From a checkpoint of a small transformer trained on Wikipedia.
Size: 6 heads of 32, MLP 1536 squared ReLU, vocabulary 2048, 7.21M parameters.
Architecture: LayerNorm before each block, biases, tied embeddings, capped logits.
Each number is 200 + 30 x the weight over its row's rms, rounded and kept within 0 to 999. Layers, rows and columns count from 0. The size before them is the row's rms in percent of the matrix's.

# layer 4 MLP down (transposed), 1536x192, rms 0.155, rows 1151-1187, columns 96-191
116,197,232,216,203,198,204,174,219,168,157,180,162,242,241,218,223,208,218,153,199,193,178,168,160,164,269,189,189,160,293,211,184,236,146,212,152,214,260,242,198,184,216,190,252,161,153,210,172,237,180,195,219,178,227,165,221,197,207,241,221,198,224,192,200,187,192,208,180,190,239,199,220,209,195,191,228,159,186,186,192,197,157,225,236,214,221,166,182,234,184,154,258,210,191,197,213
106,177,166,253,193,184,166,220,149,219,209,171,196,194,159,191,201,184,184,150,174,212,229,250,259,159,195,168,243,198,158,250,220,203,155,160,169,238,253,233,203,214,176,241,232,237,198,174,165,158,208,199,219,186,181,227,196,251,200,230,235,224,199,199,216,211,227,168,201,224,208,134,209,250,151,143,206,172,250,224,171,164,190,189,178,218,232,179,181,204,244,249,228,168,208,171,198
104,211,156,227,188,206,228,174,206,241,208,142,179,186,147,174,207,247,217,161,215,187,169,175,201,185,188,189,213,212,165,235,279,249,230,195,190,244,206,207,249,165,291,265,212,197,223,236,217,230,222,160,212,147,196,188,193,173,169,247,166,224,156,152,225,193,183,197,196,204,204,247,161,146,205,196,255,187,172,187,198,213,176,202,167,201,261,236,229,168,141,125,194,248,192,181,233
099,169,248,161,211,167,175,188,165,219,214,197,205,196,201,194,208,183,169,191,226,213,216,218,212,176,270,151,191,188,195,197,169,179,236,203,163,163,218,226,206,161,278,247,176,187,195,235,183,181,189,150,223,170,208,178,225,211,197,204,195,260,244,208,154,165,249,193,217,228,163,217,223,233,221,197,176,173,136,216,152,163,234,195,210,200,173,217,187,239,191,154,209,217,198,220,229
086,183,195,199,231,191,201,218,195,168,271,222,197,218,198,163,218,180,173,209,202,181,190,204,220,203,233,189,198,221,209,204,171,203,252,236,190,199,197,228,230,210,217,179,233,188,182,208,139,198,198,163,175,262,218,236,180,221,221,193,223,225,184,226,220,187,219,211,228,196,186,176,180,261,217,192,163,212,175,199,165,188,165,180,187,188,171,131,220,186,218,182,219,207,259,152,218
069,222,204,170,229,220,218,201,171,176,244,227,234,260,222,200,200,238,196,171,175,140,205,210,158,195,196,227,200,202,191,215,194,179,216,242,178,213,200,236,238,220,165,217,218,171,182,209,170,148,167,204,192,164,191,269,194,142,153,245,268,222,240,225,161,169,140,194,200,170,154,218,163,210,142,151,215,182,213,134,210,271,183,206,206,197,243,175,146,195,216,197,245,214,167,197,239
115,201,229,239,233,220,153,171,192,203,149,218,226,231,164,176,150,204,170,148,236,228,214,199,191,262,194,242,179,241,180,170,212,176,185,205,240,229,213,208,273,141,210,185,188,206,234,204,212,187,188,208,169,234,247,181,228,188,202,224,177,238,125,225,215,185,215,214,213,190,165,204,185,230,157,202,167,211,168,168,252,282,208,242,169,217,209,153,219,180,199,187,202,247,243,224,213
104,265,153,202,205,220,226,181,160,226,205,199,183,245,178,218,221,190,207,203,204,169,204,214,157,245,179,238,184,206,233,165,179,191,145,158,185,180,277,244,200,194,210,196,170,190,219,216,245,175,132,225,188,237,203,251,184,166,193,227,206,205,236,200,158,192,169,116,218,186,202,213,177,196,172,252,165,190,231,180,227,205,194,247,204,252,209,176,258,269,221,200,191,199,180,198,224
109,195,193,157,248,208,171,209,147,225,220,220,201,199,186,167,167,189,175,174,235,205,206,203,192,204,219,235,187,198,192,211,199,235,271,182,175,182,233,252,200,194,167,207,203,164,209,186,172,204,161,247,204,185,236,203,215,274,176,220,203,173,193,176,182,215,194,141,174,201,212,207,209,276,163,220,152,200,227,236,235,207,173,173,189,213,181,185,258,222,220,240,133,163,193,237,126
079,199,222,193,126,153,204,179,230,170,243,204,206,200,159,197,174,171,161,194,217,160,212,235,201,188,232,203,139,164,222,179,165,242,150,192,207,181,183,194,224,165,165,228,195,199,202,186,198,204,183,212,146,233,154,186,229,230,200,224,194,203,180,187,209,226,132,211,233,218,228,144,220,176,203,245,193,208,169,191,231,198,241,221,197,253,191,202,242,217,149,201,214,192,186,229,175
127,127,209,193,216,188,194,181,157,206,173,221,233,158,225,246,183,210,222,191,205,156,221,200,165,202,264,256,190,181,139,180,180,232,169,265,249,160,215,172,258,229,218,219,183,209,139,139,168,164,225,243,177,194,215,175,233,214,190,201,248,209,229,219,197,212,198,212,198,195,163,233,245,202,170,240,154,240,185,188,160,204,215,199,224,197,160,195,214,217,216,226,162,164,174,172,173
081,131,200,239,208,200,186,155,178,190,196,182,199,190,227,198,208,218,208,232,205,249,246,271,192,153,186,142,250,179,219,223,163,163,156,223,193,141,177,224,254,209,242,213,169,221,166,173,210,167,241,190,195,172,233,146,252,190,179,181,190,203,225,193,169,210,184,200,179,221,200,211,194,218,216,231,248,179,197,269,208,242,204,223,166,232,259,147,204,279,222,137,205,201,176,196,199
094,197,224,162,254,176,200,199,210,203,158,197,230,204,194,201,193,137,204,177,202,220,181,166,211,177,197,215,216,247,162,257,192,141,160,177,221,169,209,126,227,186,241,199,184,217,176,161,224,223,234,213,209,224,217,217,214,188,218,176,233,164,226,222,190,168,204,167,203,228,282,162,279,208,206,215,232,241,187,193,241,209,137,202,230,192,159,196,265,205,180,225,238,173,207,177,186
081,216,202,238,211,209,162,208,180,237,216,183,220,199,187,229,189,187,177,198,217,238,184,236,255,174,208,221,199,167,203,296,184,225,171,191,185,172,176,155,191,216,184,217,267,218,212,207,153,166,233,225,243,185,170,240,167,261,196,218,177,208,223,178,200,180,229,147,217,155,210,254,219,189,181,192,199,235,218,284,251,176,209,185,201,191,215,208,180,207,194,218,195,214,194,175,147
099,180,203,191,153,169,158,169,209,259,224,218,176,248,194,164,194,201,174,194,202,230,195,212,225,197,227,206,191,172,180,207,193,231,175,180,243,271,174,226,226,169,232,228,250,221,221,248,183,182,217,196,192,202,209,162,229,216,182,186,185,250,222,209,221,169,190,153,200,166,254,121,200,197,170,187,164,219,208,151,238,147,178,208,222,200,259,183,248,222,173,248,183,204,196,148,183
094,221,209,210,222,224,222,186,167,189,234,170,204,197,187,185,173,248,215,174,171,218,245,206,225,157,258,168,196,197,200,152,159,185,184,211,217,187,231,187,209,197,181,186,231,219,179,219,165,207,198,204,199,194,187,152,213,211,210,162,227,177,225,191,180,244,216,195,227,149,250,153,169,211,174,217,156,163,237,205,163,197,179,202,230,246,174,221,153,154,193,245,169,240,265,213,202
048,146,221,244,221,217,185,212,257,189,195,186,174,240,218,189,231,194,225,230,191,203,215,231,178,171,180,187,240,168,184,188,217,205,182,232,168,154,191,210,192,205,232,206,210,204,166,159,216,184,178,170,209,228,163,195,154,183,181,170,209,183,224,168,178,223,193,195,209,225,176,157,238,181,220,148,210,243,188,221,206,227,234,144,203,192,191,197,179,233,176,120,219,244,213,218,182
093,229,246,213,209,200,228,237,210,235,165,231,186,207,198,219,187,242,195,170,180,190,246,242,222,224,193,223,238,191,237,154,173,202,216,209,235,180,207,203,179,250,194,114,164,193,148,237,188,190,144,204,191,218,177,238,219,185,173,167,167,199,164,155,182,204,246,229,164,162,232,214,250,194,194,244,208,186,186,216,217,220,200,170,179,265,194,172,189,127,166,250,186,179,217,196,224
134,182,178,204,211,200,139,202,181,146,195,248,186,183,190,200,169,225,214,207,226,170,226,274,153,239,201,181,167,233,178,165,207,149,218,219,219,195,181,172,225,196,177,226,214,191,202,231,169,166,220,223,217,174,209,199,198,204,192,251,204,218,194,246,129,195,184,209,228,187,190,205,228,246,151,156,200,218,195,203,185,199,147,217,204,131,177,172,232,212,244,156,205,200,179,201,150
120,215,235,190,225,190,200,219,149,211,186,264,167,212,221,193,212,150,203,229,229,197,206,189,189,183,144,194,197,228,220,253,234,193,130,194,239,183,195,173,199,195,214,228,216,155,190,154,175,177,172,212,200,177,178,198,206,256,193,192,216,196,197,202,178,239,200,203,188,257,218,219,231,241,162,263,163,177,141,184,209,197,191,235,213,269,174,252,200,204,221,190,219,136,190,154,188
086,186,173,187,242,185,240,192,195,176,227,175,232,175,213,228,212,171,215,231,194,198,148,201,155,256,198,225,224,208,196,208,189,224,227,205,233,174,181,246,181,167,169,213,203,228,173,188,176,170,216,164,175,207,207,213,179,206,194,234,230,225,193,191,160,164,164,202,231,180,187,254,179,186,160,213,168,311,189,202,220,206,199,158,192,160,195,277,132,165,170,218,139,189,194,281,197
107,178,207,154,192,220,182,245,145,270,208,210,245,220,165,209,191,222,217,214,168,189,244,137,174,196,268,179,235,202,235,196,141,224,187,150,241,154,207,169,179,146,175,175,190,181,171,166,198,216,205,225,194,203,200,185,226,202,226,175,172,158,231,150,212,194,198,222,194,183,259,162,231,184,185,198,247,155,199,210,248,171,212,172,230,185,164,234,232,181,181,208,197,197,151,213,195
076,195,154,191,173,219,195,170,169,161,193,235,234,190,199,180,166,197,161,209,201,203,237,245,248,154,184,207,226,186,252,222,154,175,194,198,193,204,209,180,212,159,257,196,203,193,191,258,164,204,215,223,182,235,188,196,221,186,203,241,178,164,175,242,192,169,182,256,216,201,214,228,209,241,210,203,199,235,234,189,294,216,186,208,179,188,179,220,223,141,140,212,178,166,176,161,120
120,193,218,215,176,159,218,181,168,210,211,193,190,211,206,154,259,197,173,203,157,227,234,205,169,221,222,205,142,255,246,220,170,188,222,202,220,190,215,180,194,194,214,185,224,273,225,200,168,235,178,204,194,164,202,214,198,151,189,178,184,208,143,225,207,221,157,224,160,226,221,157,243,158,195,218,185,163,184,207,242,232,145,173,211,187,268,185,192,225,182,130,161,185,168,221,236
105,257,178,201,173,207,226,221,203,203,250,210,171,202,205,183,211,207,255,204,183,175,193,268,194,233,243,186,183,143,199,251,203,176,195,192,213,154,135,199,202,206,174,266,167,192,229,171,249,197,165,201,192,220,217,186,210,184,216,233,187,194,206,244,195,171,190,185,144,202,204,233,214,160,193,194,208,182,197,263,219,217,222,222,266,187,180,246,240,218,185,185,198,184,219,218,227
014,183,237,202,250,210,195,146,207,206,228,206,186,203,209,245,188,188,221,197,173,241,213,190,202,170,191,195,222,216,220,208,205,219,196,210,191,190,208,140,171,128,227,191,207,230,224,186,195,173,184,228,196,219,177,167,196,194,221,200,220,237,253,245,224,160,164,176,218,187,177,215,222,244,169,148,197,230,236,223,161,180,218,178,253,214,155,184,170,233,214,132,212,237,201,180,185
106,203,177,171,176,173,212,222,214,228,191,209,194,219,150,192,183,168,171,222,213,242,204,181,161,197,200,225,273,155,177,186,199,180,165,201,206,226,183,166,151,151,231,229,209,197,215,187,234,205,177,197,208,202,206,187,199,189,190,193,219,172,182,200,179,213,212,220,153,194,235,175,134,183,197,191,179,187,210,145,241,225,223,237,244,244,160,260,225,165,171,218,215,224,197,221,135
088,223,268,168,182,169,222,222,177,168,175,199,261,225,243,198,192,152,207,196,208,183,241,223,141,254,204,201,134,211,206,183,178,184,254,181,231,200,231,197,210,161,224,195,186,176,233,199,211,171,167,213,273,179,197,220,186,184,198,173,245,192,229,200,178,225,221,216,202,230,207,223,205,247,168,107,204,165,212,188,183,238,268,209,213,201,246,194,218,206,173,174,231,219,171,148,244
101,219,166,251,179,258,229,185,146,174,195,229,158,224,189,181,180,161,214,206,148,249,204,184,258,231,202,204,144,237,195,141,229,221,173,192,182,210,196,213,199,167,231,186,190,223,174,217,157,184,197,212,145,221,130,175,235,224,209,196,170,157,201,219,167,169,169,203,199,155,198,185,269,173,245,150,134,212,190,216,222,234,192,222,219,208,241,179,203,205,229,257,228,200,186,168,206
097,223,191,185,174,215,200,199,207,138,193,192,216,147,160,255,197,231,200,201,207,192,141,199,194,185,217,215,214,188,212,204,245,202,193,237,210,214,164,108,215,211,217,196,205,161,234,277,282,207,170,200,203,137,196,178,200,223,221,202,143,203,214,185,178,186,178,158,201,220,246,220,170,161,180,233,199,230,181,211,187,146,199,170,215,234,201,202,236,200,173,208,127,207,218,147,182
098,152,251,189,232,183,219,224,232,140,258,181,197,258,155,188,192,216,173,183,200,207,224,232,187,211,200,170,209,242,222,186,196,177,178,216,250,258,196,181,169,280,175,172,188,171,163,181,225,191,225,222,192,220,221,238,155,175,197,186,182,160,232,216,195,171,265,139,210,226,181,179,207,195,183,183,185,189,215,238,209,170,179,199,178,221,171,191,207,260,198,163,205,176,165,158,234
114,188,244,176,249,215,163,209,252,233,257,172,216,221,177,227,193,216,165,201,254,135,224,211,232,208,214,168,186,205,239,214,169,157,228,208,193,186,211,167,183,125,194,203,258,236,169,239,223,212,194,194,182,271,198,121,177,166,238,246,211,194,184,177,229,161,180,207,178,204,209,246,226,219,193,159,157,232,130,202,160,153,215,176,231,219,163,187,198,202,180,211,226,218,211,145,189
064,190,162,179,239,201,205,169,144,207,160,226,212,182,197,197,195,239,292,140,233,214,205,211,200,219,231,242,173,215,231,204,217,239,144,198,155,175,182,175,230,166,185,231,160,172,272,227,219,209,247,224,171,196,243,197,170,184,175,169,253,205,205,129,171,214,222,226,241,187,237,238,247,169,135,161,215,213,224,186,201,228,208,211,235,190,215,234,208,224,181,244,210,192,191,198,187
110,175,158,210,149,211,195,204,249,209,182,170,187,196,211,238,204,173,239,148,218,218,191,211,192,181,188,229,218,215,200,180,254,176,167,246,170,219,243,154,226,185,200,193,184,134,224,201,243,197,205,286,216,218,196,239,136,208,201,171,244,169,187,231,206,223,180,218,234,208,199,194,214,170,151,235,180,115,210,198,148,193,247,184,169,225,237,182,192,215,210,221,246,189,164,217,231
098,213,183,238,157,209,224,146,168,189,201,175,231,228,183,225,221,234,208,201,144,205,274,158,285,276,197,180,182,226,268,188,179,174,183,218,184,184,246,215,223,258,168,192,180,218,208,198,173,275,222,255,193,182,214,179,198,183,264,235,235,209,190,151,182,193,179,200,140,212,172,192,208,207,166,194,170,208,262,202,216,222,176,157,212,239,247,165,237,163,223,193,174,199,211,221,158
107,204,208,161,208,262,167,197,156,213,158,179,137,187,244,170,213,215,199,187,191,234,247,233,274,157,185,207,217,233,203,169,161,177,196,199,180,247,200,232,235,207,136,229,211,243,190,206,180,230,236,237,186,213,156,163,222,185,194,216,181,215,202,225,138,202,170,131,176,154,197,192,193,223,167,182,221,178,263,226,194,186,229,148,215,151,159,199,217,234,178,219,196,187,190,175,196
125,185,226,209,237,198,226,198,171,228,197,231,240,224,196,248,228,204,182,155,210,210,187,146,251,233,181,214,191,210,201,210,239,206,186,187,151,189,209,197,193,163,170,201,164,180,207,153,234,211,190,219,193,199,219,242,210,185,220,258,216,190,168,134,187,182,209,290,191,178,175,173,222,183,179,214,104,235,223,139,167,225,200,200,162,202,191,268,175,184,171,180,204,188,197,223,228
# layer 4 MLP up, 1536x192, rms 0.15, rows 1152-1187, columns 96-191
097,173,198,206,205,232,219,177,214,240,242,246,238,159,194,264,199,179,202,216,196,198,192,226,205,185,204,179,212,213,223,257,148,211,190,144,233,150,240,223,188,194,163,239,206,144,221,192,178,208,187,203,196,209,233,176,248,171,241,220,149,226,216,240,209,169,221,237,234,155,127,186,197,197,196,205,186,234,223,182,113,187,173,199,200,222,165,190,204,194,242,208,164,209,159,179,169
101,202,198,193,216,215,189,266,222,152,184,228,233,172,236,188,191,214,214,277,213,232,211,181,229,172,217,186,181,185,199,202,188,212,147,234,186,234,201,178,164,253,164,133,201,178,231,210,215,209,187,256,138,249,136,219,182,109,199,142,213,179,180,276,156,183,188,254,186,203,228,175,150,223,198,244,180,173,194,186,132,226,178,193,214,171,217,178,219,231,186,227,200,185,212,164,212
101,217,219,161,209,173,184,201,166,245,196,238,227,177,220,140,208,198,217,229,170,160,195,142,174,215,230,256,179,206,184,223,219,203,186,205,248,229,229,220,161,181,204,172,170,190,190,176,213,220,140,166,254,224,196,253,269,169,175,178,211,201,191,184,187,269,193,231,191,184,224,125,159,228,189,204,245,203,202,205,159,222,155,222,201,193,225,177,221,217,201,178,205,156,257,212,230
092,193,251,211,157,115,191,186,196,206,201,132,240,122,215,194,206,231,246,156,198,226,202,265,206,152,238,206,220,163,212,220,214,214,190,236,223,204,208,207,183,167,220,258,163,182,171,188,241,177,189,244,191,211,178,215,206,213,191,188,134,214,158,184,215,239,214,206,195,206,181,259,195,190,165,164,231,192,225,215,217,215,202,263,196,243,254,212,179,211,238,193,184,178,185,224,191
069,181,176,216,196,210,107,260,200,254,209,211,111,162,229,175,192,166,162,201,192,154,198,142,181,174,199,197,162,228,126,193,198,196,202,178,191,228,181,199,174,163,137,210,239,194,193,238,162,212,181,207,217,172,171,216,198,206,237,185,207,208,204,222,183,193,191,183,267,228,220,226,207,228,264,235,199,208,187,253,177,147,171,181,235,233,227,222,171,207,212,189,147,207,230,195,254
120,198,174,181,248,200,220,213,176,279,209,174,228,212,190,215,227,136,179,219,222,193,186,217,183,185,275,155,175,209,187,196,199,245,166,202,198,214,237,176,239,176,186,221,164,157,154,176,191,186,198,218,216,173,161,194,227,187,249,201,173,251,171,191,230,157,164,277,168,194,183,224,156,191,182,192,263,182,205,200,179,163,189,209,169,217,144,207,210,155,234,219,205,247,207,228,203
106,203,153,197,198,177,179,237,182,180,194,245,224,233,182,257,189,227,188,144,169,205,238,216,165,221,210,186,212,181,161,207,209,175,149,223,253,189,259,227,222,193,209,226,166,188,258,176,202,229,199,219,174,248,199,175,152,194,185,167,225,162,204,217,154,272,211,197,150,215,193,199,235,180,215,217,153,219,201,216,199,198,189,224,200,210,197,177,158,188,240,187,184,221,164,203,193
109,242,188,158,148,181,216,250,195,192,200,200,178,215,190,220,222,156,147,176,186,207,180,208,207,209,219,142,237,194,172,172,203,197,215,178,206,234,187,152,181,164,222,184,163,249,212,208,241,198,196,194,152,212,276,200,231,161,167,218,186,232,255,218,204,201,194,213,164,190,162,219,169,202,162,172,223,141,209,115,236,210,162,215,180,168,154,224,242,211,210,238,193,191,166,238,226
079,173,170,154,240,181,237,185,197,212,192,231,272,233,214,211,181,199,231,205,220,152,171,283,184,228,223,210,254,199,204,186,227,235,172,197,249,227,179,234,190,224,177,111,186,171,167,199,226,239,188,186,201,167,235,230,204,234,194,230,227,128,176,242,174,258,167,177,202,204,181,207,208,184,185,214,176,217,176,191,185,221,205,212,179,211,235,195,159,226,213,186,163,172,188,185,160
122,222,206,196,177,193,193,220,249,235,192,205,244,191,187,279,189,182,160,159,196,190,222,227,214,173,154,191,175,232,177,248,205,158,252,224,213,252,179,188,182,223,158,237,148,160,155,176,237,207,258,207,161,251,210,209,197,198,188,237,234,178,151,226,125,201,224,202,257,239,218,203,145,204,208,225,203,204,187,140,159,187,219,196,207,223,195,200,203,221,221,202,211,179,220,217,204
081,188,225,190,198,189,259,236,218,166,197,210,200,194,177,142,186,195,172,245,214,164,209,299,259,194,213,161,187,215,231,245,230,203,195,236,225,221,154,124,184,180,194,193,202,196,133,163,251,193,204,188,187,196,187,193,235,185,198,196,172,182,232,179,209,191,223,207,232,201,227,210,221,175,220,171,217,253,210,229,129,181,238,190,168,199,191,205,197,197,228,173,192,203,160,172,229
081,173,188,206,208,197,194,185,157,172,162,190,202,188,166,194,222,189,208,169,232,178,187,214,239,203,239,200,199,169,157,219,190,200,260,210,169,229,194,182,199,262,175,197,159,198,176,197,210,220,197,201,185,223,188,194,226,134,198,210,205,195,201,237,272,218,216,173,239,152,264,193,154,189,189,241,160,175,257,181,203,201,227,169,216,147,174,216,236,195,231,231,141,150,136,211,182
078,198,174,214,183,240,163,209,176,183,230,210,159,178,276,228,153,156,216,237,203,198,118,185,236,263,187,227,157,169,194,143,217,204,206,183,209,215,193,216,140,202,121,219,209,199,196,205,215,204,228,218,199,169,215,191,203,224,168,235,232,197,194,267,163,222,202,174,208,207,178,201,241,232,228,190,243,243,167,185,159,193,199,241,194,213,229,226,227,198,192,158,233,235,237,163,154
094,217,218,226,164,160,183,206,257,159,175,192,202,191,192,215,189,200,288,175,160,152,213,203,168,209,179,212,221,162,245,222,164,203,164,215,186,205,173,245,221,202,195,258,206,172,271,235,253,261,211,165,183,176,216,261,198,194,165,257,232,189,229,191,205,176,173,222,227,185,238,185,220,206,186,228,181,218,234,232,208,206,188,248,171,245,216,196,241,228,194,148,204,191,189,180,213
095,177,193,190,178,235,180,223,215,176,138,191,216,190,222,174,237,205,189,184,174,188,187,208,157,209,211,234,219,196,230,195,208,196,245,155,272,206,190,207,235,204,243,168,213,243,181,179,196,232,168,169,180,221,179,177,280,193,184,202,182,208,203,250,219,207,191,205,237,152,153,189,239,212,217,224,201,231,223,186,215,230,251,208,222,222,213,226,170,178,227,160,142,169,258,213,163
046,224,210,197,194,162,209,192,159,228,142,181,186,216,175,183,177,182,243,199,192,143,207,238,213,231,196,146,199,204,189,223,218,202,231,200,190,133,216,256,210,156,226,190,196,245,268,173,225,140,185,171,197,196,208,182,146,178,181,183,233,167,210,226,198,203,224,210,174,238,221,212,194,240,205,242,161,188,170,205,242,217,216,146,161,160,224,200,230,174,201,200,171,225,215,231,198
096,223,285,228,180,166,223,175,224,203,176,182,241,191,233,219,195,216,155,192,222,160,229,189,219,191,154,197,192,160,239,199,217,192,207,180,204,176,207,213,176,190,186,185,163,253,183,206,203,185,184,242,148,200,167,226,182,183,258,158,207,176,201,189,219,196,254,257,154,187,184,183,210,213,207,141,217,171,201,205,211,249,204,204,176,216,158,159,186,178,195,157,150,195,234,240,203
132,153,147,226,250,186,211,207,185,193,143,260,183,156,198,184,208,185,218,147,212,176,149,208,191,219,168,217,246,254,241,228,278,219,163,205,194,193,219,219,182,193,210,187,137,183,154,224,212,195,174,211,252,239,199,190,237,159,152,262,221,211,246,201,286,266,241,182,200,185,161,136,181,186,202,200,194,252,235,178,161,165,192,238,180,247,236,206,223,224,208,179,183,225,164,228,187
111,230,166,196,132,243,175,189,226,182,210,211,153,274,244,199,238,147,185,187,220,176,201,170,218,174,221,211,238,255,207,203,251,198,156,220,258,129,133,181,197,135,164,168,210,174,168,205,210,125,201,237,168,228,151,158,200,193,180,207,233,187,211,225,153,203,237,209,195,205,195,206,198,217,229,213,152,218,206,217,197,196,230,150,169,228,233,213,179,185,219,216,222,207,242,183,168
089,184,175,169,187,181,176,217,221,218,186,159,236,133,200,259,224,172,153,217,211,216,154,210,179,177,150,270,223,222,233,212,201,164,210,231,195,208,203,200,238,231,203,180,217,180,245,168,194,210,226,215,183,232,212,176,185,190,223,199,186,194,152,207,213,219,185,228,261,238,206,210,224,223,228,257,234,243,196,213,189,198,184,177,181,191,166,226,215,246,127,246,210,174,240,177,212
115,219,191,193,202,127,149,220,217,229,187,151,211,255,178,154,231,213,172,156,247,169,142,151,251,183,223,206,170,206,196,174,214,205,150,274,212,219,193,233,213,216,244,242,194,184,155,206,226,235,206,227,206,167,172,230,221,202,226,248,229,218,214,216,199,228,185,183,195,191,234,196,238,211,202,175,190,190,196,204,169,202,218,198,236,219,172,226,228,153,214,182,200,184,212,180,236
071,189,127,200,224,209,192,192,230,241,203,142,222,159,190,204,234,165,129,221,186,210,203,223,209,216,193,214,179,219,222,181,244,180,216,235,159,207,197,152,224,212,157,197,154,212,215,185,169,197,195,228,201,175,223,217,228,215,196,201,225,186,229,199,195,168,180,212,185,173,207,194,202,181,195,235,198,228,214,232,125,221,221,209,141,199,156,172,184,164,229,184,220,172,195,198,137
124,203,190,240,183,151,200,156,173,207,205,223,210,198,203,151,155,134,222,164,178,195,183,206,204,179,187,205,230,211,229,168,204,248,236,221,146,208,208,213,179,204,276,266,188,160,238,152,237,231,180,208,195,224,194,183,276,236,235,183,230,225,162,220,213,208,220,209,232,215,160,214,160,151,170,179,205,194,237,199,182,232,266,225,232,205,275,224,235,249,160,189,167,267,177,206,188
109,236,171,207,197,211,241,196,164,178,166,248,259,220,256,157,174,158,208,169,237,158,169,185,181,171,186,203,186,198,173,160,172,210,227,172,201,212,171,212,201,221,199,227,222,180,187,147,174,212,228,165,197,131,160,229,242,188,185,229,220,161,180,207,157,212,179,185,217,204,226,181,204,191,214,249,210,142,179,186,219,187,275,234,154,163,240,239,201,167,238,183,199,223,212,172,185
016,225,175,193,191,202,170,216,176,231,169,157,170,184,173,195,209,237,197,223,158,142,156,147,215,187,219,189,241,221,181,232,194,216,153,148,119,223,234,192,154,190,176,171,202,227,211,230,178,212,230,206,201,195,201,194,244,182,188,248,219,195,220,176,200,195,201,191,239,221,202,189,197,237,226,271,178,204,175,157,177,235,201,194,219,220,195,183,185,211,207,189,204,194,201,219,219
109,218,165,221,250,202,240,201,199,209,176,166,185,205,172,209,253,183,232,176,204,170,168,196,146,222,208,173,262,197,230,201,244,202,185,174,226,147,180,194,174,252,203,218,159,189,162,240,226,221,204,212,231,169,199,173,203,175,212,220,234,213,180,263,175,178,159,228,234,175,151,153,203,264,182,171,179,176,264,150,184,231,182,180,201,153,201,192,196,249,174,167,200,142,164,242,190
086,196,193,223,187,202,254,167,176,215,201,191,167,232,172,272,265,206,112,226,238,151,195,233,183,173,126,187,200,193,178,170,183,266,215,194,231,237,181,188,188,201,148,197,185,222,205,211,184,202,205,200,192,184,204,142,209,201,211,137,225,203,249,169,181,267,196,191,190,239,203,215,148,219,201,165,142,172,218,215,209,231,204,161,191,199,192,172,194,201,194,188,230,250,196,157,199
104,183,235,178,293,201,131,210,198,209,240,187,182,209,216,209,177,184,183,222,244,203,159,175,229,208,195,240,148,210,194,219,224,211,216,206,158,219,271,189,223,160,234,173,221,178,235,208,162,157,156,159,190,101,207,147,219,221,206,208,210,190,179,205,193,187,185,236,209,181,158,195,207,200,222,225,251,212,181,206,192,190,244,170,282,182,203,201,161,241,132,192,224,140,193,207,206
097,175,134,198,127,221,174,165,231,186,184,183,228,185,143,230,201,200,227,172,216,217,207,207,235,171,194,187,178,176,201,194,208,213,162,177,230,165,168,208,201,170,214,177,202,223,208,261,189,200,150,210,180,199,176,186,190,190,166,159,170,199,269,215,232,197,270,234,228,164,224,146,170,210,206,212,254,214,148,226,164,190,149,196,179,255,240,197,242,180,229,167,235,210,212,232,226
090,182,187,196,193,222,187,183,194,205,196,178,259,201,244,157,240,170,188,204,191,210,176,202,200,210,214,161,226,204,171,221,201,169,224,194,196,245,209,173,265,201,141,149,222,225,226,195,172,228,229,157,196,182,226,183,185,199,217,223,185,123,278,234,199,200,197,188,186,242,228,185,177,160,220,185,162,139,212,182,186,156,206,212,253,178,204,155,164,165,193,228,260,206,247,142,217
113,220,222,161,234,242,191,173,186,183,218,192,169,215,234,232,233,140,189,199,210,196,227,147,282,172,203,211,191,175,239,200,207,195,230,181,213,168,172,200,238,176,208,211,203,247,163,176,169,174,143,149,202,179,249,225,222,204,239,211,179,200,213,257,208,213,195,225,200,187,146,202,159,192,221,205,217,199,185,174,144,188,241,166,262,193,198,200,223,200,197,237,168,184,156,155,220
065,226,168,190,197,167,196,210,248,219,158,129,171,281,190,187,175,161,233,194,176,200,203,190,158,196,243,226,190,208,205,185,192,197,196,162,209,209,199,164,207,171,188,188,202,147,199,210,148,202,213,165,229,204,216,189,200,144,248,207,172,186,164,246,260,200,248,253,205,199,236,201,180,147,219,156,240,189,215,195,161,150,207,193,195,139,224,159,184,212,214,172,179,171,227,195,200
114,194,201,165,194,195,240,174,227,207,156,265,178,172,187,254,227,186,190,181,294,197,211,212,208,210,181,187,185,157,181,187,217,258,178,201,154,224,246,178,205,198,263,184,180,204,199,198,169,196,195,230,209,195,177,246,177,235,231,187,217,243,229,213,255,186,202,235,213,190,193,182,188,248,190,241,199,225,168,186,118,150,158,206,183,230,236,229,276,163,217,214,142,173,166,201,194
095,204,212,174,210,149,205,191,242,199,242,241,183,217,232,225,190,242,223,222,165,224,222,293,188,213,182,204,205,187,238,191,243,207,209,187,223,199,230,174,173,177,178,169,184,220,186,192,221,258,247,190,216,224,177,220,210,202,191,262,191,218,187,150,236,228,206,233,172,168,239,217,202,198,225,204,187,216,217,131,142,155,218,224,223,224,198,186,279,220,183,214,209,149,204,159,178
108,169,198,178,160,168,196,177,188,192,168,217,218,180,219,271,191,231,184,216,199,207,192,208,210,205,166,242,222,156,194,217,242,206,203,244,202,170,206,189,229,253,188,207,202,199,152,234,226,235,218,193,264,216,194,145,204,196,173,203,171,182,279,221,182,201,138,114,193,161,218,183,216,194,207,174,189,170,232,210,202,220,175,143,202,242,235,219,266,205,187,200,202,171,200,207,197
129,192,173,171,179,234,220,177,209,185,196,188,220,204,172,198,210,192,248,228,252,249,234,239,173,171,194,180,221,217,165,224,154,183,213,171,149,218,229,180,186,191,177,230,169,216,144,229,243,199,228,189,214,245,220,234,157,202,188,190,153,189,222,230,229,213,224,244,242,244,159,214,249,200,248,237,222,235,201,165,159,183,150,207,226,236,201,191,154,236,163,170,169,161,214,196,192